config = dict(
    vocab_size=2048,
    init='normal',
    init_std_o=0.0,
    lr_head=0.00728,
)
Each number is 50 + 10 x the weight over its row's rms, rounded and kept within 0 to 99. Layers, rows and columns count from 0. The size before them is the row's rms in percent of the matrix's.

# up: layer 14 MLP up, 512x128, rms 0.255, rows 337-363, columns 0-127
# down: layer 14 MLP down (transposed), 512x128, rms 0.261, rows 337-363, columns 0-127
up337 103:50 61 72 46 48 48 50 42 65 46 32 62 60 42 28 53 58 56 63 49 43 53 57 35 47 58 56 56 43 59 37 54 46 44 51 57 45 53 47 50 74 42 64 32 43 45 36 56 43 36 42 59 49 65 63 38 38 40 45 43 52 24 46 46 55 60 47 45 43 60 60 41 49 68 44 42 56 74 44 52 48 48 54 49 78 59 48 60 69 35 49 49 47 62 67 58 52 49 37 45 49 45 39 55 47 44 54 61 52 58 47 35 50 55 47 61 67 56 43 49 71 59 48 49 33 64 48 52
down337 096:53 52 29 41 55 43 59 48 28 50 74 42 47 53 57 44 48 56 36 31 37 45 57 62 35 63 53 37 71 57 47 52 52 46 44 64 52 53 57 60 31 44 46 50 50 66 60 52 53 51 61 58 60 44 37 67 48 57 46 61 48 67 54 48 56 43 30 69 47 61 50 51 49 46 60 66 53 56 56 59 39 49 48 42 50 50 48 57 49 71 62 49 58 57 54 53 48 50 61 48 67 63 53 41 59 40 67 50 54 64 59 53 62 69 67 39 36 49 49 40 39 48 30 59 66 33 41 58
up338 092:57 53 43 66 37 43 52 38 38 59 29 55 48 56 54 54 47 56 54 62 48 40 36 54 44 59 42 52 38 50 30 69 37 49 55 54 46 52 62 46 49 42 32 49 39 55 38 59 63 42 43 50 60 57 55 55 54 76 51 49 45 49 50 43 50 54 33 80 52 55 65 55 38 51 30 29 55 63 44 44 46 42 39 40 46 32 53 61 41 47 69 36 65 49 63 52 56 37 37 47 42 52 48 52 41 58 50 36 53 68 51 43 70 52 55 51 44 61 35 49 52 49 47 38 46 58 27 50
down338 102:60 73 41 50 43 43 67 48 41 65 63 50 51 48 52 57 22 50 40 42 52 55 51 57 57 43 44 54 58 58 63 43 48 50 79 48 39 56 50 43 33 47 54 53 43 62 42 65 69 48 60 35 40 50 61 42 41 43 52 52 46 51 34 45 60 47 57 62 54 46 60 49 51 58 36 51 35 54 39 42 52 56 37 52 36 39 55 59 48 41 50 29 51 53 63 66 49 46 51 48 40 60 65 41 42 44 48 41 35 58 53 23 50 38 38 37 61 43 37 37 58 37 47 41 38 51 29 46
up339 102:41 50 39 47 56 60 50 53 48 49 59 48 53 41 42 53 23 43 46 54 53 43 36 60 41 51 40 41 62 54 36 43 67 51 59 69 46 30 38 67 53 68 44 90 39 60 50 54 57 48 49 47 53 46 44 48 61 49 42 56 50 65 45 42 45 53 50 53 54 44 45 52 43 50 71 45 47 45 52 44 46 52 52 57 46 44 54 47 52 60 40 52 52 50 71 86 39 47 56 54 42 51 43 58 37 59 45 57 62 49 64 42 43 46 60 42 42 59 38 57 53 70 22 48 38 38 59 58
down339 097:31 45 54 40 46 61 66 42 56 57 35 50 60 43 56 44 70 64 48 50 46 58 50 35 41 43 50 64 48 57 54 47 63 40 44 62 53 40 41 46 32 53 63 33 54 51 64 52 47 59 40 62 59 51 72 68 44 51 44 34 47 45 42 45 23 58 38 53 41 40 73 54 56 42 56 48 49 53 37 43 48 57 52 35 57 74 45 57 61 25 68 36 31 42 66 49 42 53 46 36 51 52 54 54 49 58 53 53 38 45 56 58 50 48 45 39 60 35 36 57 53 52 45 49 37 51 56 55
up340 105:33 45 50 56 53 58 48 35 44 52 36 42 64 55 53 58 52 55 44 52 56 42 63 56 56 50 40 37 47 41 65 54 60 45 53 50 49 50 58 57 41 51 25 63 36 40 67 40 70 47 45 41 66 31 54 61 59 41 59 45 60 58 66 51 49 50 48 36 52 60 48 31 33 54 46 45 66 56 37 53 51 48 52 58 39 55 41 37 30 61 57 59 40 64 73 62 48 43 54 65 40 53 57 45 81 51 41 50 33 48 57 57 35 60 50 49 66 48 37 61 35 57 56 53 57 51 48 43
down340 101:43 54 42 47 42 52 62 42 45 57 55 48 46 49 30 59 49 63 46 29 66 49 55 50 45 46 30 70 49 54 59 46 58 37 67 53 36 39 56 68 54 66 64 40 47 41 49 48 38 51 45 35 57 51 37 58 38 41 51 55 53 37 46 61 52 39 52 59 54 68 57 43 37 34 27 54 62 52 42 52 67 44 33 61 65 48 55 65 39 48 40 55 45 47 59 53 46 24 44 40 49 47 54 50 51 54 59 66 49 44 50 53 55 38 70 54 51 42 58 38 43 46 48 26 66 31 50 50
up341 096:47 49 47 46 65 42 52 54 62 52 47 41 36 30 39 64 69 38 52 36 50 37 61 44 47 52 43 44 29 57 60 44 49 30 58 44 67 59 67 57 49 56 58 37 60 59 61 51 55 49 37 43 38 52 56 65 62 61 40 38 51 49 62 39 58 40 38 30 41 38 50 73 47 49 48 50 58 51 43 43 34 46 53 55 48 41 60 48 51 46 38 23 50 40 42 39 48 57 36 49 55 59 63 53 49 53 45 51 42 59 49 40 44 56 64 55 49 40 37 69 63 50 45 35 77 46 44 60
down341 103:42 52 49 48 54 35 48 48 55 58 60 67 41 44 50 69 52 45 44 48 47 37 54 42 74 57 51 80 53 49 52 57 45 52 45 47 44 52 45 45 69 59 35 63 21 54 55 51 48 51 44 51 41 59 51 45 50 57 58 60 53 53 61 27 21 54 55 29 47 39 55 36 41 43 62 35 48 39 55 41 68 51 51 67 43 48 50 52 45 48 60 66 55 49 50 42 56 46 56 32 50 59 36 45 41 50 66 58 23 62 54 38 48 51 41 44 41 45 47 42 62 47 44 46 49 48 56 30
up342 107:47 58 65 43 63 34 61 79 56 35 55 40 41 71 56 60 48 69 57 47 38 55 60 47 69 74 42 59 61 59 43 58 72 51 50 53 46 34 44 57 47 63 53 41 55 50 47 49 51 44 51 58 57 50 53 32 56 58 51 51 45 49 51 45 63 54 42 54 31 57 48 55 58 48 65 45 47 32 60 53 49 44 31 24 38 48 45 34 56 69 42 41 53 34 57 59 51 38 40 33 50 43 33 57 41 45 51 54 55 40 51 54 48 35 62 45 51 42 54 56 58 49 58 38 50 45 40 58
down342 117:40 54 63 44 69 30 60 63 67 54 50 53 25 64 55 55 39 40 48 37 53 58 63 53 46 49 22 55 45 60 44 57 61 49 43 34 57 50 60 56 58 45 52 45 44 63 59 41 50 24 60 41 55 38 51 28 60 52 53 64 47 48 55 46 47 55 53 49 57 48 30 36 57 58 58 54 38 39 67 38 47 48 44 54 52 51 46 40 51 34 55 54 49 62 42 57 40 55 54 48 38 47 49 70 60 52 46 42 72 64 44 48 66 55 55 48 42 66 55 37 65 63 60 60 42 57 57 60
up343 099:60 50 39 67 45 39 31 53 77 67 48 49 65 38 31 78 24 47 54 56 42 49 48 42 50 58 59 67 30 49 39 45 54 47 43 35 36 53 58 50 33 42 58 53 53 60 57 55 65 48 48 51 40 46 54 44 58 52 49 51 49 40 69 60 64 41 41 37 65 49 48 57 51 43 57 43 37 55 53 52 46 51 46 42 63 38 56 44 60 64 64 48 43 29 56 59 37 50 47 62 56 28 46 41 51 58 53 44 45 52 54 61 52 49 47 71 37 63 49 55 54 36 47 53 60 52 41 48
down343 100:54 59 63 61 46 48 45 71 56 50 52 48 52 55 69 29 42 60 33 57 61 51 57 51 42 44 41 28 73 59 43 51 46 73 73 40 50 51 45 46 48 55 41 54 48 50 36 52 44 56 47 35 50 54 48 57 47 48 44 66 45 59 41 59 41 51 68 58 39 68 46 45 30 52 35 34 69 67 49 56 56 53 40 46 46 44 49 48 58 59 34 51 45 65 40 51 46 60 54 52 50 53 45 44 62 62 40 61 32 46 70 43 62 53 63 52 39 40 68 69 44 59 42 49 54 58 47 50
up344 103:64 64 57 49 58 44 38 50 68 72 51 56 41 50 74 52 47 38 51 45 43 65 46 41 55 63 41 49 46 51 62 54 52 47 46 51 51 46 44 61 30 48 47 44 38 57 71 71 55 43 54 35 48 51 49 67 45 47 49 40 30 49 49 51 29 31 43 58 42 33 42 48 47 50 50 43 43 55 57 50 47 46 42 55 65 55 30 29 33 46 58 35 57 52 44 59 31 47 38 62 54 52 49 53 42 64 53 59 50 65 55 31 61 42 59 44 44 60 46 50 67 36 61 62 59 63 60 37
down344 101:40 54 57 51 57 60 56 65 38 49 66 51 67 49 32 58 49 59 66 43 52 50 51 46 52 44 37 56 46 40 51 46 44 45 49 43 33 77 65 50 51 47 41 47 55 42 35 50 39 62 57 59 55 46 47 47 59 49 52 52 39 56 53 58 62 56 56 45 40 44 57 75 34 57 23 48 46 61 58 57 75 38 46 41 43 29 60 46 50 51 51 48 43 39 50 48 67 56 55 66 34 38 57 40 72 45 48 50 55 37 60 52 42 54 29 51 56 32 49 53 51 50 51 38 40 64 64 35
up345 107:50 51 57 78 46 39 54 58 49 51 52 39 43 64 60 32 51 58 51 41 40 55 39 46 42 48 41 45 34 53 42 56 60 50 47 57 58 64 39 46 50 35 54 38 52 69 57 53 45 54 29 41 42 55 63 50 55 52 68 50 49 51 36 54 51 38 47 49 57 46 50 36 72 56 45 52 49 62 63 45 46 52 48 48 57 42 45 40 41 36 50 59 68 66 37 53 34 58 47 51 28 55 35 42 38 52 52 29 44 54 50 58 35 32 37 62 46 52 65 46 86 48 53 53 53 35 50 60
down345 105:42 60 50 37 47 44 30 59 41 59 64 50 58 56 52 42 55 38 77 36 47 54 36 55 49 65 60 51 52 51 43 52 30 43 42 50 51 59 53 32 52 60 43 49 42 42 52 56 42 51 47 48 52 70 55 53 47 47 62 59 40 46 49 55 49 56 40 38 41 43 68 53 67 61 56 52 32 41 34 56 46 69 57 59 58 42 55 55 34 62 37 47 33 61 45 50 63 70 54 51 69 73 52 62 57 51 38 32 59 62 38 35 33 53 47 40 57 47 56 56 55 47 27 52 54 45 46 41
up346 094:50 57 33 60 53 50 54 59 51 35 53 55 59 67 30 49 55 53 51 62 51 40 61 55 42 32 53 39 34 48 59 41 48 51 40 17 66 44 55 57 64 53 51 45 53 65 43 52 55 36 44 41 45 47 46 43 61 35 54 32 44 65 51 62 52 51 44 42 34 42 51 18 50 38 41 55 47 54 65 63 46 32 38 49 43 44 59 50 49 52 53 57 60 65 56 52 54 48 53 67 53 48 42 34 36 56 62 52 72 62 63 53 59 53 56 56 33 69 47 41 55 43 59 58 40 39 41 54
down346 095:58 46 49 51 63 43 50 51 65 53 52 50 60 53 50 55 32 46 40 28 59 59 35 51 18 48 45 50 66 51 54 39 41 42 64 61 44 51 37 38 54 43 55 41 50 36 55 54 49 63 55 54 41 54 37 56 50 51 42 49 58 55 73 46 53 50 62 74 42 38 33 57 42 58 52 39 52 48 36 59 50 47 38 43 51 48 63 58 28 57 43 62 65 62 58 50 54 41 40 52 52 57 61 68 63 62 66 52 58 40 49 67 54 58 30 48 46 39 38 43 56 48 30 51 55 60 48 29
up347 097:51 50 44 49 42 41 66 45 44 58 47 71 58 44 56 35 57 53 63 47 54 47 58 48 47 51 54 48 46 47 52 53 52 44 58 51 51 41 39 58 47 48 62 48 54 58 59 50 46 63 56 49 52 43 36 35 65 49 48 51 68 28 32 50 62 37 56 43 44 63 45 51 65 66 54 48 41 33 38 48 54 75 44 70 54 60 34 53 50 50 47 60 37 46 60 40 52 56 37 39 49 36 54 58 53 52 52 33 43 49 39 52 78 50 38 42 50 58 44 49 57 50 68 66 60 48 08 44
down347 101:29 43 44 52 34 53 55 50 50 55 58 38 51 72 61 30 51 44 53 59 56 59 50 50 50 48 58 54 43 40 51 41 52 38 43 60 54 44 57 43 56 41 65 50 34 36 63 32 51 47 59 58 37 59 48 59 52 37 45 49 53 62 40 42 68 71 61 39 45 67 45 51 50 56 39 49 45 29 35 55 56 65 72 61 49 51 48 52 48 49 40 59 45 69 44 58 42 42 31 59 64 48 43 48 53 44 32 40 54 42 38 68 48 33 54 59 49 25 53 49 46 44 60 40 59 49 69 39
up348 108:58 44 51 49 43 27 60 44 38 61 59 47 63 47 38 67 34 40 43 52 51 46 53 45 53 60 63 53 57 46 27 38 41 51 36 43 67 39 64 40 52 45 49 50 43 59 50 52 55 60 49 64 56 43 64 54 63 43 64 59 44 40 58 55 40 46 59 60 56 69 47 57 49 53 46 34 52 47 40 74 50 48 64 48 36 45 56 42 46 48 69 65 47 72 64 45 48 45 39 34 29 44 39 56 70 58 62 35 65 54 59 49 37 44 40 54 46 42 52 43 58 43 37 59 57 48 45 67
down348 101:57 51 54 57 50 36 42 47 55 46 56 36 50 48 36 72 53 51 46 43 48 48 62 45 73 41 73 49 47 60 36 46 45 65 47 44 39 37 47 50 60 61 53 45 65 68 39 49 44 58 48 61 59 44 40 58 52 54 58 51 73 41 41 44 32 42 47 41 53 64 46 59 41 46 51 50 41 45 56 64 50 43 55 45 44 47 51 30 54 27 58 55 45 54 52 56 38 34 50 37 20 42 48 69 58 45 59 36 45 58 52 57 66 53 51 56 64 27 48 61 59 51 52 58 34 49 51 73
up349 099:58 53 54 52 41 51 43 68 50 49 54 57 45 41 33 47 54 61 43 44 46 70 42 48 47 58 64 58 42 64 54 48 59 63 37 28 51 37 48 46 64 68 45 47 50 38 39 60 52 63 36 45 29 61 64 48 31 39 65 35 69 45 47 36 45 44 56 59 58 55 50 63 42 52 52 31 62 34 52 50 53 47 24 58 54 48 63 39 42 64 48 60 43 48 54 62 65 53 44 53 45 55 48 34 61 61 44 57 57 30 47 60 69 58 38 52 53 45 43 58 42 42 53 52 31 48 62 44
down349 081:27 26 47 58 57 49 54 40 53 41 59 42 55 61 58 43 49 25 64 42 53 35 63 74 58 44 40 49 53 49 38 58 41 38 52 56 66 53 61 45 35 51 61 58 67 49 46 50 48 52 55 50 58 34 57 43 64 47 38 59 31 45 43 57 46 56 53 63 47 41 46 43 67 57 53 51 35 48 58 48 35 59 76 47 55 56 40 52 56 51 55 49 61 54 50 34 28 52 60 41 53 41 50 64 55 40 37 41 48 49 40 60 31 55 43 47 49 58 47 51 46 61 43 49 71 38 37 70
up350 103:57 49 57 48 53 36 64 60 37 36 40 78 61 51 57 54 38 42 52 69 43 55 41 51 42 52 56 44 57 63 52 51 46 57 52 63 48 30 59 56 35 40 57 39 49 45 44 54 42 56 43 59 49 66 52 39 52 67 43 59 42 34 62 59 59 39 58 58 47 55 37 60 33 39 56 59 34 42 63 57 35 59 58 51 59 41 48 44 39 51 40 68 52 59 75 41 48 52 35 55 56 65 40 45 47 55 46 56 53 51 49 31 69 65 52 38 28 55 60 61 43 68 46 59 43 46 49 53
down350 105:67 40 46 42 46 53 56 36 44 43 49 59 41 61 58 59 53 45 43 40 52 48 57 52 42 58 46 46 75 33 51 52 57 42 56 52 26 50 42 58 57 60 58 54 42 41 40 74 42 37 63 65 55 65 55 50 38 50 41 30 46 26 56 39 58 57 58 58 48 48 37 53 62 59 38 43 46 45 55 66 51 43 60 47 55 52 52 64 25 60 60 46 56 51 58 53 52 47 57 36 46 53 49 36 45 65 35 41 63 78 56 38 35 56 66 39 48 46 45 44 56 44 32 43 44 60 49 56
up351 097:36 50 47 62 60 58 61 59 33 49 51 54 54 48 43 60 68 46 54 48 69 70 56 53 67 37 45 57 49 49 53 46 44 60 36 59 41 47 42 59 48 44 23 42 54 50 50 42 35 45 36 60 63 70 43 35 69 40 53 39 52 36 47 53 48 47 50 58 57 42 62 56 49 53 58 48 49 41 41 60 27 47 39 45 50 48 53 49 56 45 40 33 51 60 45 59 48 52 50 64 62 30 48 58 57 44 62 18 51 51 63 57 56 60 44 54 45 37 57 42 25 55 52 48 49 46 39 28
down351 095:52 56 52 33 51 52 49 54 48 45 45 37 49 42 42 58 39 38 44 57 35 46 46 31 25 56 59 45 61 46 51 59 60 46 48 45 43 62 64 52 56 52 63 50 30 43 37 44 55 24 47 50 35 48 42 57 43 50 56 63 37 46 51 46 39 55 68 48 54 52 43 56 56 32 42 42 57 55 57 06 76 49 65 41 45 51 38 52 58 42 70 56 49 42 41 40 54 61 54 57 45 56 51 49 43 46 47 57 48 35 66 51 33 38 45 49 39 43 49 40 57 48 64 45 45 41 46 52
up352 102:58 47 55 45 49 61 59 69 53 43 50 42 36 50 40 46 51 60 53 59 76 35 33 56 46 57 43 53 52 54 49 48 39 37 41 46 48 50 41 46 45 47 37 34 53 55 58 64 51 58 45 53 45 46 36 38 48 47 62 63 48 45 66 68 42 55 51 60 43 44 49 36 34 60 70 58 44 47 58 44 51 46 32 30 55 64 36 46 45 46 19 51 59 37 72 62 62 52 57 48 70 45 63 49 58 60 58 53 49 50 44 38 54 40 70 46 44 41 60 48 45 50 74 42 52 47 36 40
down352 102:44 60 58 53 45 40 67 52 54 63 40 59 63 50 54 59 56 42 46 37 44 55 47 55 37 66 57 53 47 51 53 40 48 50 61 38 31 61 47 53 47 54 39 42 57 44 55 21 39 33 52 43 63 54 41 53 40 42 66 46 39 37 53 53 52 36 69 55 53 49 51 39 59 46 31 50 55 64 57 53 49 56 57 47 35 63 62 50 49 54 68 43 45 58 36 37 46 64 52 25 35 51 51 43 23 48 56 50 45 48 38 46 28 29 46 49 54 66 61 42 57 37 42 64 47 47 65 54
up353 102:57 36 65 58 43 45 67 59 52 56 42 41 50 64 34 31 45 42 42 52 52 43 64 39 61 56 40 46 50 43 55 61 50 36 48 62 45 53 39 52 45 42 53 48 40 64 48 42 43 22 43 54 46 52 56 38 55 52 57 41 50 70 36 52 44 55 60 48 48 61 60 56 53 41 48 45 51 68 54 65 47 74 58 51 50 58 47 63 59 48 34 45 42 31 33 55 37 58 41 43 45 42 44 56 39 37 35 28 72 36 58 50 63 50 55 48 41 54 63 53 66 47 67 63 52 51 47 30
down353 098:38 70 37 48 51 49 39 51 40 57 58 66 49 38 66 38 45 43 46 50 50 33 49 45 25 67 44 64 46 42 41 61 49 58 47 30 47 48 63 56 60 56 43 47 49 54 44 56 35 59 45 31 50 41 55 59 57 62 52 57 35 51 56 43 56 43 55 46 42 63 46 54 21 43 48 53 45 52 47 65 48 53 42 48 48 42 44 56 52 44 41 43 49 56 48 49 72 42 44 68 49 79 49 50 56 58 62 62 51 48 74 49 31 49 39 50 54 36 44 48 32 51 27 60 57 50 61 45
up354 096:45 64 46 55 52 60 19 61 49 59 62 37 63 55 42 65 56 57 50 40 58 59 40 40 39 55 57 53 37 48 13 31 46 47 52 49 54 53 46 49 53 68 53 51 46 58 44 67 51 58 55 52 64 51 64 69 50 47 52 48 54 81 53 53 50 34 47 51 41 41 43 38 46 50 27 57 48 38 42 44 51 57 41 49 56 73 50 52 49 44 38 39 66 54 51 55 49 57 46 63 62 36 62 57 48 60 36 43 48 50 58 48 53 51 57 43 37 53 50 44 71 57 56 52 40 35 47 46
down354 090:57 61 58 63 51 65 54 45 44 51 51 45 51 56 54 44 37 45 34 45 36 65 42 48 35 50 54 44 62 48 51 63 52 56 69 42 45 62 53 38 59 38 53 46 56 43 51 52 51 38 61 34 39 61 50 37 53 51 61 60 33 35 30 45 47 54 43 48 50 67 60 45 62 30 45 55 46 54 47 56 51 48 57 33 22 39 59 45 64 73 79 60 54 51 46 52 57 58 36 49 44 46 42 42 43 34 37 57 60 63 60 44 61 62 44 56 31 50 42 42 41 59 54 44 47 43 64 63
up355 098:63 35 49 45 53 49 52 66 65 56 36 71 44 52 47 42 39 41 39 51 38 41 64 76 39 52 47 45 50 54 36 58 59 48 52 36 45 30 45 54 55 81 27 34 42 48 44 53 39 54 39 44 47 47 55 56 42 59 59 48 49 46 61 49 46 63 31 63 50 34 52 48 61 49 53 65 39 46 34 58 52 55 43 50 53 68 43 35 42 49 50 47 52 38 56 48 52 50 45 52 52 53 47 45 74 56 29 39 57 59 58 57 59 59 40 45 45 31 67 52 56 49 60 39 61 62 62 53
down355 100:46 61 36 58 52 45 56 36 54 34 75 58 50 69 47 48 37 41 58 57 56 74 57 40 53 48 47 63 55 47 40 56 37 46 55 59 59 49 57 34 41 48 47 53 48 50 63 49 62 50 45 81 50 41 38 41 40 58 50 36 41 56 47 51 26 44 60 43 58 36 61 37 57 61 41 34 56 47 58 53 53 51 59 44 55 29 52 58 51 58 70 62 34 41 40 50 60 60 54 57 44 70 53 28 37 53 45 47 60 37 37 46 67 55 38 54 43 58 42 57 48 47 59 43 51 52 56 55
up356 093:55 61 54 48 42 63 45 48 45 59 61 58 43 49 54 45 46 39 57 57 29 59 51 47 46 52 53 47 54 30 45 53 31 36 38 58 41 41 51 53 62 51 42 50 37 34 50 52 47 47 49 35 58 63 71 61 64 47 50 63 49 58 63 43 61 59 56 44 45 53 53 56 40 51 52 43 48 47 48 38 49 40 41 43 39 48 51 44 50 62 65 50 47 39 65 77 53 35 33 68 37 65 57 48 39 55 38 59 43 48 75 45 49 64 41 39 83 36 42 31 43 58 43 50 41 40 42 59
down356 099:44 36 35 48 61 68 48 46 49 48 58 43 60 54 48 62 53 57 52 50 68 55 54 37 60 42 47 55 48 35 40 51 43 45 60 53 60 47 44 57 61 76 60 52 53 48 60 59 59 41 46 57 54 47 49 70 58 69 44 48 49 59 36 53 30 41 59 50 53 46 60 52 55 39 42 63 31 46 64 48 35 57 40 57 69 70 42 71 41 49 55 59 44 43 64 65 74 39 37 61 58 68 55 62 51 57 36 39 40 59 36 50 34 47 43 53 48 55 59 69 56 42 48 37 52 57 57 46
up357 088:48 50 49 52 62 41 53 37 54 61 39 37 63 38 52 46 71 58 41 44 54 24 54 57 80 61 53 43 48 56 32 62 50 61 59 37 64 51 40 53 46 36 57 41 26 40 58 58 45 54 61 70 52 48 55 62 30 64 44 77 48 64 35 44 56 66 43 59 49 58 35 52 52 49 51 50 53 52 36 44 45 44 40 66 57 50 40 52 46 58 36 40 63 48 45 45 58 52 36 41 54 53 50 52 45 50 59 55 60 56 45 60 66 60 61 53 57 47 61 54 34 39 41 44 54 65 48 38
down357 094:55 48 46 53 64 43 49 55 76 52 53 52 43 46 66 49 47 42 57 37 65 62 43 62 54 58 45 60 43 45 52 47 57 48 59 38 42 37 52 38 49 35 35 41 45 54 64 37 51 54 64 49 51 54 48 46 45 41 61 44 57 51 52 63 60 55 53 57 36 47 37 57 62 48 34 68 71 54 39 48 65 62 64 47 45 44 65 61 50 55 50 43 34 43 37 43 48 49 62 61 56 41 63 48 25 53 34 50 59 39 70 53 52 37 27 61 60 52 44 30 46 26 40 44 65 62 56 53
up358 101:49 36 51 48 68 45 31 49 43 30 60 57 32 70 50 42 46 52 27 54 73 59 55 41 45 33 46 68 52 45 43 27 36 48 44 45 42 40 68 36 38 52 41 67 54 50 67 47 49 46 57 54 50 45 49 57 58 34 46 51 58 53 45 38 59 52 45 40 65 52 59 62 48 58 62 51 38 59 62 52 50 61 65 46 61 61 34 53 51 51 52 33 54 64 53 53 47 42 37 60 63 68 40 35 43 49 49 33 69 55 54 56 44 41 45 54 58 39 51 60 44 48 41 39 51 51 42 45
down358 106:30 63 59 50 56 38 70 48 51 59 55 41 48 62 52 45 55 45 47 60 41 53 45 58 46 59 32 48 39 57 41 42 47 55 53 41 52 43 57 48 48 50 52 39 53 52 57 57 52 71 41 37 56 57 46 31 40 61 37 55 40 47 34 57 68 54 53 55 46 54 55 49 72 33 48 51 51 53 32 60 62 41 39 49 49 55 61 49 41 46 55 68 57 49 51 74 35 53 76 62 53 61 46 43 50 48 44 47 80 48 67 49 62 49 61 37 52 54 49 27 48 51 65 75 55 44 48 44
up359 107:47 63 54 46 41 47 48 41 39 39 50 36 44 46 29 52 46 62 52 44 55 54 35 57 54 52 56 42 54 43 65 50 51 38 58 45 57 60 37 38 49 40 47 58 40 48 59 58 38 52 43 30 50 53 56 43 53 57 67 39 61 36 50 50 69 60 52 59 41 33 59 49 55 55 65 46 47 51 64 52 67 42 65 61 55 60 55 51 49 64 31 40 44 44 57 60 44 50 45 54 44 64 30 52 52 61 48 46 64 49 44 45 46 38 62 55 30 34 32 29 58 83 44 67 57 40 49 39
down359 117:55 57 39 47 52 48 59 44 49 46 55 48 38 51 20 68 40 54 50 37 45 56 41 55 41 56 43 39 50 62 29 51 49 29 51 68 62 57 49 50 48 41 49 40 70 35 57 55 42 62 48 45 46 43 38 34 70 48 61 36 63 53 57 48 58 61 47 62 41 59 64 72 51 53 66 45 46 25 47 53 46 49 57 56 52 63 46 61 36 66 41 41 53 32 51 40 43 60 42 35 57 52 48 64 51 45 42 53 57 72 66 40 37 57 53 54 51 51 46 41 64 45 45 60 44 54 63 61
up360 096:39 51 49 35 44 52 54 51 39 51 39 50 64 52 66 51 56 64 48 42 51 29 48 49 50 24 49 59 42 62 31 55 61 53 36 46 64 53 42 62 47 54 54 53 43 43 55 49 42 42 53 40 58 38 48 64 61 50 58 50 10 48 47 43 49 43 60 47 55 60 41 58 47 43 35 55 24 41 54 60 49 47 67 36 55 42 58 70 59 68 68 46 55 32 64 46 49 52 47 54 68 53 57 58 41 61 55 59 63 63 46 52 46 66 55 50 39 39 48 53 41 41 36 59 48 56 48 47
down360 102:42 65 42 52 51 37 51 45 59 61 56 59 64 37 58 44 38 45 57 40 39 49 48 69 48 50 47 29 43 39 25 44 39 57 42 50 50 48 28 54 65 40 43 50 37 42 66 50 44 63 44 59 56 53 55 51 39 45 41 73 51 30 56 53 43 38 76 63 49 44 60 34 59 57 49 28 46 52 48 46 45 46 69 53 54 43 46 47 34 43 51 43 68 38 53 47 46 54 62 63 44 49 51 52 36 49 66 58 44 39 56 48 59 49 56 63 41 51 38 27 62 47 47 64 46 41 48 46
up361 086:50 50 45 52 36 64 50 49 46 45 44 59 51 27 60 57 50 34 39 47 40 41 59 34 51 50 41 41 35 50 50 40 35 39 48 57 50 55 40 49 32 48 63 51 56 59 58 58 41 47 60 47 63 70 38 53 34 47 38 36 42 61 56 56 64 55 62 73 57 41 56 45 37 50 78 44 40 52 51 47 67 51 52 39 48 48 40 61 50 30 43 55 59 46 51 28 62 36 44 55 46 49 59 46 61 56 64 22 42 39 59 56 35 58 42 61 50 59 66 39 59 52 59 47 40 52 44 44
down361 084:51 50 55 27 52 42 69 56 59 48 61 50 47 54 54 52 50 54 59 52 57 56 53 43 53 45 37 50 53 50 56 46 55 43 65 43 36 48 64 59 66 51 61 38 29 63 42 72 29 52 69 55 55 38 31 55 53 53 68 58 39 42 40 44 53 38 54 40 58 41 67 55 38 39 50 43 61 44 48 61 73 49 51 46 43 33 78 54 46 45 46 49 37 54 30 51 55 50 54 58 39 51 56 35 44 36 70 57 43 44 42 49 49 52 44 37 57 30 37 35 55 52 48 49 50 53 64 42
up362 107:54 57 66 51 48 46 46 51 39 43 47 52 63 52 24 41 59 36 56 34 50 28 37 54 51 55 55 48 61 38 49 49 49 62 44 58 35 51 49 41 68 65 51 59 43 45 34 48 49 68 36 33 35 48 44 58 52 48 62 46 42 41 70 57 54 58 55 60 57 66 48 55 77 43 57 51 44 42 51 44 61 58 43 43 79 41 62 50 62 35 45 51 64 48 42 50 44 45 45 44 48 60 64 58 64 46 56 61 54 58 52 47 52 54 48 35 67 55 58 23 53 38 44 62 59 51 38 54
down362 107:53 57 41 52 74 53 49 51 52 56 36 59 58 51 43 51 42 43 52 62 49 57 44 48 49 57 55 43 51 53 45 49 61 49 52 35 41 58 68 58 30 50 56 48 57 68 37 38 42 35 62 31 48 57 42 64 59 53 57 54 54 64 41 45 62 45 56 50 39 61 42 71 42 48 58 59 52 50 36 67 68 41 27 54 41 59 57 31 17 57 57 51 45 77 60 41 45 53 61 52 55 41 52 46 58 51 51 46 32 39 69 42 50 47 67 62 49 42 50 39 52 51 48 42 62 62 56 45
up363 109:60 62 52 57 54 41 50 38 45 58 58 47 39 71 38 36 47 61 44 59 58 53 48 47 44 47 52 58 61 43 35 41 49 52 44 34 66 27 75 57 48 52 47 53 58 54 63 71 58 57 39 48 52 45 47 36 41 37 45 41 47 47 34 50 42 48 57 51 54 41 60 46 60 59 61 48 40 75 45 45 41 60 47 46 37 52 48 36 66 63 44 29 47 63 59 65 41 40 61 40 32 47 47 48 40 44 57 45 56 51 43 49 49 53 43 69 76 50 38 26 61 56 62 40 43 43 56 49
down363 106:37 46 48 50 48 50 65 52 32 57 67 43 63 45 51 50 51 66 32 61 36 33 56 55 30 36 27 51 60 71 60 52 60 57 47 48 57 55 43 50 36 49 35 50 43 53 43 58 49 62 25 56 42 52 48 49 58 50 52 68 39 50 43 50 82 53 45 50 65 63 51 50 51 50 70 36 50 59 53 55 43 49 48 48 42 46 42 52 47 71 46 57 37 49 53 58 55 68 55 54 36 54 55 53 35 41 58 50 39 63 58 47 72 46 52 48 62 48 44 62 51 40 33 63 54 37 52 49